Weights of a small transformer language model.
Architecture: LayerNorm before each block, no biases in attention or MLP, tied embeddings.
Each number is 500 + 25 x the weight over its row's rms, rounded and kept within 0 to 999. Layers, rows and columns count from 0. Numbers have three digits each. The size before them is the row's rms in percent of the matrix's.

# layer 11 attention output, 384x384, rms 0.29, rows 174-241, columns 96-191
101:500483487467487509505518509485502500492472496518539484523555488489493505569492477518506468497498527507504487524505488495510497501490470526469516462478497516455535510504484506505531520502514484496526497512517515534487507476499497489511483510448527492517503508489455500512465512455473507503
107:494468534519498508498493524462529466513501492477494450509498422452505528511471503489506507507490470540493477501502493518521528511477532517484509512505533516487489462505507482491466469494543486486534552529477472480503508530510511491547516505528514514501468491510536509532511484539511504503
099:538513518484542500498493479494464475516483476562490500490487484487488543515469499491487533506483487467481536519496485502492500492473546519520523466540507475436479477506473482482477470508551486445437505458482496526487485511507450514527488555534493522501488537509515504494505511473510485509
091:490525472530493541479484481527512490533488463533532515488499509508482458500472512481469519426530491518538513502529451467472450480525516528499461540491461497471464489474501488521487495530497499483504501474526513472510537490480484500510485460499471454529553519529484555488486497509512515512
105:507529473473479517527535515506464479480480433499507522514518544475470484483488480521448516495479500453517459449525495496485528511487498562494474434512497498509517526518486517446480496511543496502532472525551511489478491503531505426490520473500481495469480508491495507493484525456485502466
105:501492510528496493481451509500475529480455494508516498503484522529494494517475485500512522513513513473535498511486491485475507519540499506489554544510493517468498496487513480516533481516499468505455502495479509503505520516531528493487526521488520479532498508499530507525490553524532496503
105:505517492495467455516519461496456506517468495494513475479522475467524504498502507476496513521500530471491487476463533525492512459516527471502531485531510495527509486513502480448487498491480496479494499474535489516479530522507497515526511519451488508530533528502506460483483456495485474496
100:463535557492461479496523488475473528530480473503461508481482465472493465565490455573516497480517487478505544490503511482496480486521479491513494475451458495485449511514501509515501495509478485501534523529492470493475481515530512466522493562490538493445495482485511489504500539534516525483
097:552488501502506525526498498504518465483536522479466527492520567562495483511464507490477522484552475494468517504476479485469477500490482472496539522498479490467499503476461491497476476469506490491501464487487496512502510499515519490490525491515462528516501479534499519513465556514489525471
099:482502523538508531513489492533474471462522548466469432477487450490476504524531473496461492510470481517450516497522500512477548488505460504442467524507413530510509480465450486476526493535506488513528526536498506501536484530486513469460470506506503502508493476517484513508498480532487486499
103:488505533492513491502471515485517471507498508505515524499455505527490481515447483459467509505521528523448490426492507536479455555519489471481489517515525511519510505519493546480444459521534499548490528469510507505478468476484469493545482495516550503497511502535482458516542469471506565500
096:540499530466482486539499513514542517472450525476485501522508477474502476517477545526453495476432516505517527498522520545521463504486510485505436502501518478487502549509498532553479536521504469519504544494483473540497531514476459495550532500556516524486495525502499552548531514505524527478
103:508494532491506533495522499528480495443478501507455534486511486460479464476528463523490495522455474519550514527492488472496460480486482499479495513457477527496484518505503508487466458499519462515506477530489506493522503477494537472486477471562463471474525511452476494469487475515531468511
100:493547507466527513497490493529524526508456516435526524493487467489510491497500495489542487467489536523505496501479483514507524505471458544497476491500486465540505508572523479532536461473488488466475506497525492492434486562480495506497512499508501470471509524465504522462500493491490484505
097:509514474481516533528500514497499463459494487515480501522492499507552499551516454552552514492541505496519490461572544488539457490486480482517489455486470558523554469497485495502492499473498474507514490493509492481530539510467469511504490442518516510513471491494515483506492472482501440456
099:501488480491502507502469525456530507534497489514508480525521478493515538488524513503453527494533541499508472509500445495563470474513453531454535557468462511464524486541520511525502484460542549545554530498502494541469509455523497494497524492506474455497529546509479516462456470506478507515
122:501461507494524510527503469508495508499507455478492519484483519521515536550509468488561494503479500518486534461483503481509481520516496537494501458492517462478522538468491514467505482512509490487523500491541495469510476519512528519481459469509476465455502537541561488529510556532550509523
094:523484506492521533498477500477461529501482530472526439483505471484498538488493483478485491462545545493490471537519482493528469473521450481483525502451503507549482520505530499516508442525450524527508494512475497497521506501477499464503524515502485485511529533479487512493515555497477505525
100:503464483469516480437493498514482494489503522483525507511486545495492452507526503519572494450472490475473494502523491491530512509518473486546482485458505494514488463512536478457479458522495513503494498480503503492483528543445484515542513490437491491484487499504474513471471483501541519474
096:458474512528494488492463539486461471490557526489484533479476515448479499534450481489515503504474479507520500515516549509477528465517509525558473501490481518502502462549491510496487500496481524494490481472516498507558498530516531510502516462517480499477509499440471493512523491469490489483
107:521511478506514535502445475491516462580545529426499472550515507506534498483504498520521505493536524510507514486508491515500492493526484483524555509504495496497494509484536504513475553532511515541475503490500497535463539482470508477456497505488465508474532485486481550474498495496524446495
098:529484470520488477515507491490507521445532490498482519510496543477462517574503451519460516514520512525494483530505518517460477510504498506489502546475500464483501480497500480481467471472511528514544498483490511533486468458513504463500457494494487523579514479499468500500520478527515514502
098:439506503510518518514499468495530475513474422560490514495484503498499502501503493476527543515486523460514461514512484518507536474500516507530503496536519517515515502466496489488500520484489481503491511486490522457472555507523516476463496495491504534507494499511475545537504491471497487470
094:497497512493502516480504505496489520481515488503486497531518475513512516550526509470497494481470481525519505448493482522486534465488544478498504496507491539525501500540504476537513518503486435479472500506502518545480508558514535491470510570507500482481503495506499481471552504467476529484
098:482468516530445500575530481528489492513538518494523490494450493488502497482541525494467497532527455487482504502469505505513506490543509520566530548482488491496486503486466508574491483525477500490494492447484517493500508496482519505465549447479482531494485507482471526505459503518509488475
104:485471464477492468476488505461500541490500546468458461457523441510490536507518500478500517541511540499494481542516542476462498523496492502470498453509478538479538509486495488463479516509517461477513511486491537471525485468489525486486512508525466490481463524503491481522477558488500518516
098:565471509446507486518498506518546484478503547518487461480447474486509498551493464510516521517484479525486515457484501490512485499527546509503496524461549472452498501497519521499447482457506502488514526550527535473511465494542494533500502458530463514505525475531521510463526456525501490463
098:527497458497464490460524444492523536497525473483477506491493524472476491496476492494463502507521481470545494542488504463489488515465502504488514480446508482493482486469509546485490560483493535519480487509480526540528523464472531470516484466460470493501478515501545471474486519502490480497
094:535479508468535525538521542441518478485495465499512482519518482508492509516499509505537501493494477493505518516479504494500523534472497478517470495511516492476525514473482485471525499488527475498515498522527523550530496466523510479510521520472463497506476480516513493487511476519509487521
090:482526505448478509509497512437525514493479513491514508543521511455456481439503556482489526552501476437522503513521527447479477461526453531473537526508547455498513539478524520508516467507480463514474528490497458513502536534513496501475509456509412488502505532510504522508507505493468480486
104:489485502509478537550458493469454516452501473516495510511523516511526468444515537489526502489505467514497517506496464487457446503478522517481521504495483509486509487510525520480505489501496506469506465500493520560526518473503495444503512506459478474525524469487503513521501500487496475474
095:543492487489529496456504468469470467519496512492561498526503493505520501528469503502559498527509506498473472495552514526464458512509445531520552502493449440460533477516542497525484522491462518506467486526526549506448539507507501501490526486535477569527486480505491518467512475551509505530
098:510472496496505515460549488451492506473491482525500506458494492540545508483465517482465524512484465536515511462470514506493531438487527491494506484500475540490538496504449481480517506510512499475530516517512500468436463459485532467508485477475497467474508524474518530509524472477555485531
101:512492499450489494494520521494549457549493465516539487471476455503527507445530519479479498566500462489484507500469513485496505520486486504488491495512554519483487492491499519536490517468479522521489523481472522552523416514494472495470506551474506475457520509498510502490556459490494511477
101:491493536554498524519542516520489493478471487478456482498509529478461495469529483481505474507481495512479508505501499439487549468457512511494495510496501556506489492496483520499461502476507511502502508540525482504478480459472433511462501480489518543508513530520488546511504512461538480485
099:523493487535522456491535445490503504449514462447535507490463524455501518533467483509504514432513501520467535543499511489520473478528522527481456505495484471496517479489523469507518526507499471520480506496508508513498528494483559495513517490540539477487484482467456481540486484496517462491
101:494513516466443487524462504543474510502460468523505512461511469462496515510498525508527513472527525506524495490538498490436464492498489504540487530498502496506469507505528520540571503547467488535505534478513499508494493467512474540489510513483505544501509516491474489477454525558507486493
107:501561515543511504492480527477493548481467472522527495520500543492518493442482467543528517488495479477512476490468520504520479519506490513476528470478451491493481509442524500475469479526498514479499511511501478473485469511534504554470556518521525505511545532512531504524501467491524507447
102:494500482470486511457487476494460490541527483508494506483499461540524485495505514444457496468463487454507584490533479504499534460492478507494493488511499490481501488498497498458470504542527487512490466467532517507515511501511511474433521511528498552523515475508510478485457514487488449517
100:483569483535492506495492526525483463485517484498475493529500503519502506523516516492443529545490473473507514483486479483526495528514510459459451484517500498463527463510508521525481492480520516482499520504496512499495534478484493472514509421515514465551507516499501510510459520487427478466
089:451503551448473455512514472501470496523520498539498543510462505461495474533512475483483463444460509508502469472493530524497541498450484539517539511503515525499518504482513470505496499468508518453506493481524503492472533457504472467538508512501506482439518506467521484504463513511553536471
106:503443505498481478486525511515479508495494509525482471447481501514514487502451511508458467475519480511481559508522489488525501564513532484456464442488484477505529480549476482476521506513493504487502470516518482468444508465547469507521468543500446458558486507494505521465503489454505525518
107:446527522521500483515511481478486511489515540525530518527503495497472503484441464478523442503438478509522493501539474519502518462474486491503488503479494525522547473522494498509468492523490525476514495500543461478496513516499479506485472509543540477461488494508479511502533489536506539495
098:535566473481482492487482452482521504442501547486504475528495511535501537466510520538513476537527489481539516498551481526524459547510495505453502492495516445496468523455504503497491539507534526491548473467501511477518508509522528479500473508538492451514481499502510491518482502543493491501
097:483519490487530479496508502507499463518496518495500525520515484486504531484532510485506499523518502478460469507501466518531454515467492482473510504513544499477498521479477470477511502523532500499523483515499484452474478535518477526530553487486529515482471553532523490531481548514487487513
094:560455475517516507522483469476498522482492494484495518481495515509502533488500455536474502530451475468521514473486510534559473519497533491517473513464545511483525472522517497502498508474507542517456510463477555559513505508487514503541528528449484499495473479506538525495484508529510463502
096:503514470527537452507509518487501558509520506551480518526451502555513524506481513543527480507478500477493492455495448486495464525466512504493486485477443487554506513508467511496485486489501493477492484530490487495481536475495535508502558539517490470477517467545483462509508494505514521502
105:524498524521525511495504507564468526495498520510493513484462511512499527545476460488476474515535517562513494489483455511510510517487542552445518525479516519454486507523488527518454492475453530522470513495504470455511493478503431514468520518474442523511521489505475467507492491500502509493
098:526471472505440474455483504455484450462497546493502507473470529501492495529459526532501526455511503518513524539564529501521468535459506494520526533535512513481482479493476486486483479479493509490470469463486497556475501535528504529465472519488534480495505496484492497478549479517494495522
100:506466495510538535498458489519513490472500513514524455484498505540469485455491482491538490493519534516533517455508508431503484529513495505482547521489486519488508484550532531506469527509482520533538542531515481478525504529464480494530520469503469471547540495535484521507522506486477504541
096:489529490505476495492469487543516525529461472484516475497496514491483470477531427480483484499507526512546469507521506452507505534536451515507436500516516497476451482534533516441477484465516477493490501504465500480463504485535501497511548507487530494448495486516478494519502511475486501514
104:473513501479517494502472507504475524493508509479498521474506470497496505477492457477507456459497529497507566498488493507486487505505502505494515514525474488556503511471482539455484495489528551479510481510510508476470517434517490532537481491549513460508473488511500544461510513491481557500
099:543532463462478457526523501511475500494500517515538495504528515477489485494493497532517542532464485477509506534489514495502519456471483512523487489492530465476509493478476500501512493504484494490467501513490504508440545469527507490496500508471533511483540479544489519504505426534540513486
094:557469529503532436531539538495514511496449490517505498505497535557471508516504498514536526508495522504455529523492472486506540516531464491523514493508522440475506530480538536511496495514516493500493463537474486498440498486470507536479550512429525450498512454511533525503505509484507512500
104:502495479522499520467447504484479463483471488491531517452530517548481492511442497525524516554456528503524497487485515489499490511525510496502495498566506508534471479469517505507500474510502521507517495520494451473471541565519544470496512522540487482521496480494484491521489483495470517482
099:529516481495433530574532514549534475498529506505478545495531541530530507442513494471488503516490506463476500513482499520497500480486467479493486494513496530517514535482505473455505486497503521511540492508510488525509519470464433516505500492489490485484491507523478517515475466524524473508
097:523509445475526489515509476512485471530480456487504452480505493491519495525508477442531506524519514459532517505447490506537471478500471508517476456488556532525455510528488514509546482506519468478505475504473505527530513533514517488488511488475495511495514511523507495452469501514493504504
099:485517505445503462490483509513484492521531488455483536555540539502533506493503529467538531482523492548498534487449515453516517518483507499470489483485568496468509493523480493468521515492525511488492486537538487501528544523449498524483476497477512468518503489518531538493505498521499525465
093:541506509478514470491505502501504593559502454477469496539476488470497535485516510498505506515435487540473510516537508517513474509520439472516520484496497488466538495488542452511477542503484520497473485517527511515442500487509562474506502530491505502552507457523537498519472494489510508487
103:487473527518499507526520491500492557487487548503509495468486483475499511512496535527499493512460467494480504483526509468502510527497515550515488438525512491543447481472498493530520480537492503539488512509509518494500528469518481524472466507510488433534510520499510500540467501518452499546
098:447465451457487525515487553442438531513476533506488482473537489509566496490532461537503521446503534488488521533494538482483466481491531537497496563503474499499525521537519508475467502511502471539509504478482503499547504550489487497498456512502485517543475562488469495547525466534506459496
099:511499485525504495510472484512472502495531494499484498488492535528521525514469479465549463519518494472491427501497511493524498513496521464523511430485498531473517574472472486512483482529524498486492467498497512526475502476474517468505508488477486514512462510525507516459476487515483482497
100:536510507518487466490493485550492529516504503505477534492504503506470503512521543495484514483511536517504483508468516507485511513511497517481499533497510513458484495505496520540494497506457502545475461543478493471492513543522443476466491499540491517540498504545478504473490493508470502518
102:478517511502532427523475473469521501538526474523519505509522514490505477507520492491519499508499485514523525474496497484480488482489480500497487499561465498513514495528488480478484472487501513508471493509491492490492491479493494506499512489458527468453509527534490501494471527489537476493
102:467496546512471502486455465516496481542471496568482519490516485515541494511515480487538506515511533510472518469529497499508513503530537484543479491464533535534527553515520504461509522519503476499511513454471457504485480472495521473499495496491508488537507515519514452521537489515508514522
100:438474567519529512491511481479543503475488525479521454466469517487489522487542517461551485482496508511490525490486489482523475456513484484472502510522480517488507503515498548515480488524529465500523481537524464464525512508486496523469514511519460533471480508472498508511479495499496499481
093:517485515485509516522515520518511531527546521491499529520522478466518515464499505504501538515498492550472506503544495526518508457525480505497518470499510528524531485511509510490437488475504518477477500500477478528444486445457511483532475461505528494530541491506516457472529551511474526523
099:507471479455524480517521549525501512454495501519536541469481501498447486518518489533533532486539500509487472526526500519474525493494488490530496520490491515487503516487505459514512510474493526481487488542513502568476507531534496499534554498469506433511488469530497506526497529526481507519